python train.py --hidden_act="tanh_gelu" --norm_eps=1e-05 --beta1=0.9 --schedule="wsd" --decay_fraction=1.0 --doc_mask=false
Each number is 128 + 24 x the weight over its row's rms, rounded and kept within 0 to 255. Layers, rows and columns count from 0. Numbers have three digits each. The size before them is the row's rms in percent of the matrix's.

# down: layer 3 MLP down (transposed), 512x128, rms 0.0333, rows 495-511, columns 0-127
# up: layer 3 MLP up, 512x128, rms 0.128, rows 496-511, columns 0-127
down495 099:096167150182115139096119089121106126152096160121135095031160091074089135130128136119110124135146155129138126150128146135148145117112119120144110133126099079137099139140127117169160148110101123129091163157147121128118110138133114124182127110119171104110142140142125123124173130144147128126111156132173095151155147133149147114125152170109125113117133092111142099120087111154097126159129
up496 104:155113085117089114106097143138134179124161115115077115108170137091099161182146088112130124145149146147125144118107113157156121138116150099134092102098128152134123149105082138125127141138092149111157183131106124122108129135131145182079120104104159181124134145129159125154077132141160151118144157142164118126103134166113128158111137096124112087154130103122138146138116135104132126135095
down496 095:167119121143147145138167119120140136178136155139128153112131083088124126100112161091145166132148075113108088095140152151115129199132149109145146087177138125132109117111148107121133086134151125135143112116142145180129133119116108117119123129101097155111134168159118121154181119105137138119097120152144139126136132105144079123159097112088118132094109095145138100114102117133083136126183
up497 095:104141116151113094193145106149114121143121087149161101160149139122111137152141114131190147103139124150143110122132113077124159096104160112102141104158126143122157132119108106139143109122152157111114137089134116110113125127158132103120132103121121179071100142182137104123103125119147106094093143140118077174130114118067121114126151135129121127103134124172137168098156142146120134099171
down497 101:134140100110106099135105149116173130158140139127098115164139144137139133133083111140173172152124134085168122148082113160122130163117121123127132114180117119132150135128129162145116137176146129123080098150117136158115134102147096153112109120133114125108125166083075124113150176089083143136090097105120118173111099136113109125180104143098139126114154114120168137130106107148153092145137
up498 097:123155139119139125080112106150132118168115128092123163095116145158155107119119138131152144116150145167117126154123126113076119108137166135093119112156141146142127176135108149125088158120161128150152125129091119125132169163119100114121123150146158149126095085139124046155134127087090131123146143094121128126116139072193155116102151135088133133074113147110110097127140133135132133107152
down498 096:162095120166156122161162124124127118127105099127134131105104173127151134128116160091144109127148105170083136106131130129133081151140174126136122109076129109109120158157129137124115149113098071102141157174116113127121121110103142119092133086161158161099100101143102156150134119104145135173185107147117155138137097167129121114127107074136114128120095188148142121148100119134137137126132
up499 101:121136129136113127160120116106123124091141119077111125132090139143142106155169152149138184159136130176111127151113155096144140110127116122141105121149129115128148169163113114148124095128109127101143137167150137141094109095120121136150176111150103125084095140102138162113142144136127154105097106148102163113085141136160105118092156119087134089171080096171148133089129166112124152103091
down499 114:125067144111093113163141130128126097130145149148136135137130127150161090121170111134102157118145106119123091182071079157131118145150099163104093086107116111122182154112120119130174151116102149079125121122132135113132114146153157115101111141095105126166137125151145139119133137147148120106111061154101101137151144113134108146103166155141123157170151164124126138116121165110146118119114
up500 113:149180129091118131123152128104144135117118130145139135129078127107117097132120125133144167133119129123081176142110125150126111122123115160104130142121186149130123120112110157112138146115110081149105081112125158121127124116101130109184114096110107081090161102123144153088099134135125168145107143136118098100137171099141115136105201140136100097137150135143125141128086119125179161151173
down500 103:121103166119112170110112118134154109135156132110141135073144134098066138150107133149132119134088120112111109132145131142118133095142128121101135113102180155155118142147133179121122106115112112151099090153134156145149116158122134107186127107103086140084146142147143077091153109150144133136132101165130119118132104113130121111098115166144144127112167127162117164120064108160173127140169
up501 098:101136147128092158163067106113109141097093147121088172133132121152132125162086104094146123158144127125086124091115186137118178130146095179124126140097122130126139124144076117136153130133115129148126106136088133111133119090119096119091169115124133121117131108134161153102119127106142111108141122181163110152136093122123080160136150105114144140173163114159125109151116150163126106127109
down501 099:115116145144141081071144157159122104126153128107107103117137120128128116100143161126136129074117092107121110141146158144167163098129157106172093148141150121128113131119150105112161187143106099111137136123115154116124111193137117154113092154106125119136147166133105101174136092139173127133085144097151119116102131125112144118176103148134159075084091131139127121110149133155142131144116
up502 096:124151126107158157158104154138129121116182138169114129158117114136153093101113130140112128132144155158148138112145126092089144118108113101110130140137158186134097128110115109160102082165118105127113127089108109153136142189105112136130138151086114125062129154136184157107127092165119112160139141134146142115103116122136130181145126120108099128117159123114134151152093144148091092106162
down502 101:132129135151129113126126108106089124083114118101150086121184128147140166134122103132161123111197140112141141120087116152099107151098109102156147156113094083104152066121129138132154148115160177114133125100144142093115125089081131158135106173140124134123152115145119089137157117115136120176134135111158111124128131146154131140082158172105181091120110127135133110152121133126150122126134
up503 106:128138118131105114147072115123114158147136106099135123163147173125171116130141103126123137171108142084144155175167142098123127102131148140127141142137137062129150109151142130110127153141123079085121140138141116114144148131101116139119181058140112131097119124098127092121106130130114165103127159139158152090110121090120151110182119111108166135106139142106144170085144131121172147134137
down503 107:162132155146140136097156097171104087121122155105125138103134136105142153091107141087088133127121118118104173125135133067150123147134126116135125106085146202147113099109106105115097136122134150154155155172127160121094107098158127135127107122123153076138136175118149138094137151122145091166104157114140162121123124124102123098141159150168126121086142125082161149122112146144118139124137
up504 100:139127125120122166119137077148155126105089106120077114172139117094182118139106137142094167132151109133117142113143112151146123106090130102145155155106163123124156152161135158125098113104090172154149091126134115134127129163122109091148110155159153120146141114111136123106104089116109163160104121098121137124112156125131132138163155099140182110153131162117136146113109131105116044125151
down504 101:182118140108102146133111148137120141106118086108193101129127105101110153145099131123162110141109127158153113096102130098130146117116116136109110164150088112133108129158130143154182138149119128136151138147103124115097124075130103160083102165110155133146101136107122162170137100109133140141106150165168124136139141082136112123160134148108089152097167127153106094171086123150092144122120
up505 103:167135119134132101125139128114149119135092140118135112160195111106178096120123104132120139156120119137117137135135134153075126181149076132156094119124162118100108157156109098146138165119100102162151094114111090126115108128102141143102183125103132143140125116097156128137100111133090076097186161136129128144144127099105145105157146130130104162118105167128161129136124143084122105107107
down505 095:117115149090119134110133099155154145131100121120145138085072132130103173126160123130106140097157107126113102127136125096108094141098140148160139135137111140155094150128219127135123130123172108137163178115169128135117133105129140118155143114158097143124148136133154071142116107121136105145080124129150100106079151082123122133147155139120145151176112082094110118119114148148123135128161
up506 099:139117117108130134136105131110142095100142136107164143117126129118163165114130170131143159161138156170162139122124108148112144096154142109150100112109165125128130144126114127101139157089141118124113121106119076147089090124129153122102094124116130145110130177120139124101140135120129159136131171135100115108170125122122162078075104091117111147085161146183095112103133123168074142177088
down506 101:098132112152118119122140115115140105134163162175113143149107135107105094107152115164116138130162092119128083095122103103077130116131167118098070151113137104183092132100138122175145185124109123131123117163141130181108144157175104134133108154135126173170153112132134141120139122110096132139136148110135112098133119103107138098110121151146094163144139112122126158135127096126073162131148
up507 100:103114165144136156138134147090100125147147103102084086108115102170134126171102143122144137093143169110123095160095139128160110160139119151133110127093168116177130099114117074154116122154123066134164130121160154169119128094147127135097139113161145111143120133103160161089132101138171129106099146125119131138114108154152101140111148104117124105152107181146127157150151107119112113128155
down507 104:149146153137118099164173138136079110115153158149149106127158164097128089125088115139145124154134123087133151128161105088115148126154125160097113130142100134107086123109087173126110111191058136149145101123099114117111126167122135125132103138106121145095129094124110101148099140155132110138134142119173173116150112138098137137143135128142156168073145093121136100124126157137116146140148
up508 099:125129159168132082143137109129129148151116097101105105152135113130133102151151094123112179096120107156100117113128142122133163137147134103118059090114157059123114140131131124120146128111119153138138129169154131153133110165133146090147078129132107076108141119159170127157136139057080141094138115113114109148133131156146134129101124130117148133121089112136141176150152126174143121132150
down508 095:164113171109157108110166179120153171143094148147120102075121128152122124095120129107115153137147137158123074085123150101137107122089108130132180143166110133080154118139110129138129114131080157102113118116151121100148117129106152126114159070100103131112146090141104124137140105157138104105150134121159182153112121139131148140153144104125133121087129150123142102100166178139136139137113
up509 093:128144126103122174141129169113159176139152144079101111093143141140108117132157134111117108141127160119150170088148083136082142117119117112138139151108116120109141125144117150139102124152144081117128163159148106147096089159135162064104165140151078116102106122141098156104084145157120135099126099102113116147123083080109128138107160129121132134117144141102143165139137120122151174116127
down509 093:087125166174103131113128139160157094107121119123097107158125151124099126136107118174097137127110088130115108130160152086121126139160131125132122158137150100095132151149099097157173095105114096152087104182117128141137154128123104179134136134168107129091138124123126103131168184148127123131136177110106138127137135136111161111131139157105064110147107107146129086120107105115142107151162
up510 098:120188096129138120112103133138154129111117100132117116133089126154149110136161125093090130151165142120121143146121145118118145136164138104163094088148139150149091117140131135103121178162113122125128082130101192177147099155109103161101117161140125137093115155129068127177116168114165145087136139118121116118140141102148146146096118173134072145108125108122147119130120109134114103133157
down510 093:104149139176155103137118126140164115099115142096158144137044153140098095136142140134082151144141138116129135153152141136162121108090112091131109079126171144114136146152145115107144144120124116134109118090131133148132094145151097134079124115136111113149103163138100115209142117115126152148145141128089116100111165171138112131153135156147108145138100082146112107127109138161138095128116
up511 103:117127143111121115105169107110116132131148120134144120136098078136137145149144129110077168167098156140111128100128053108141161134120127115124139096157106118100129099119149145133141109172100144148139119140117184149145121130155133100135120149165152163146116092155085113126130158088100142101140113105176128114126136135097101103136148126165173111165127094144081158133142130120089161101099
down511 097:160121140108139111124123130082155109171097106156182128130104114098127138163105099156143098103119126136114083160136130137160146096124134125138085103111157159152135149142119093130148112097106104135107171150148139056134159160124171140140123152166158160146131091123129128133162101134098103130135101089107128134114162141113186119171119140127140136095104092124111133101113126124130089152125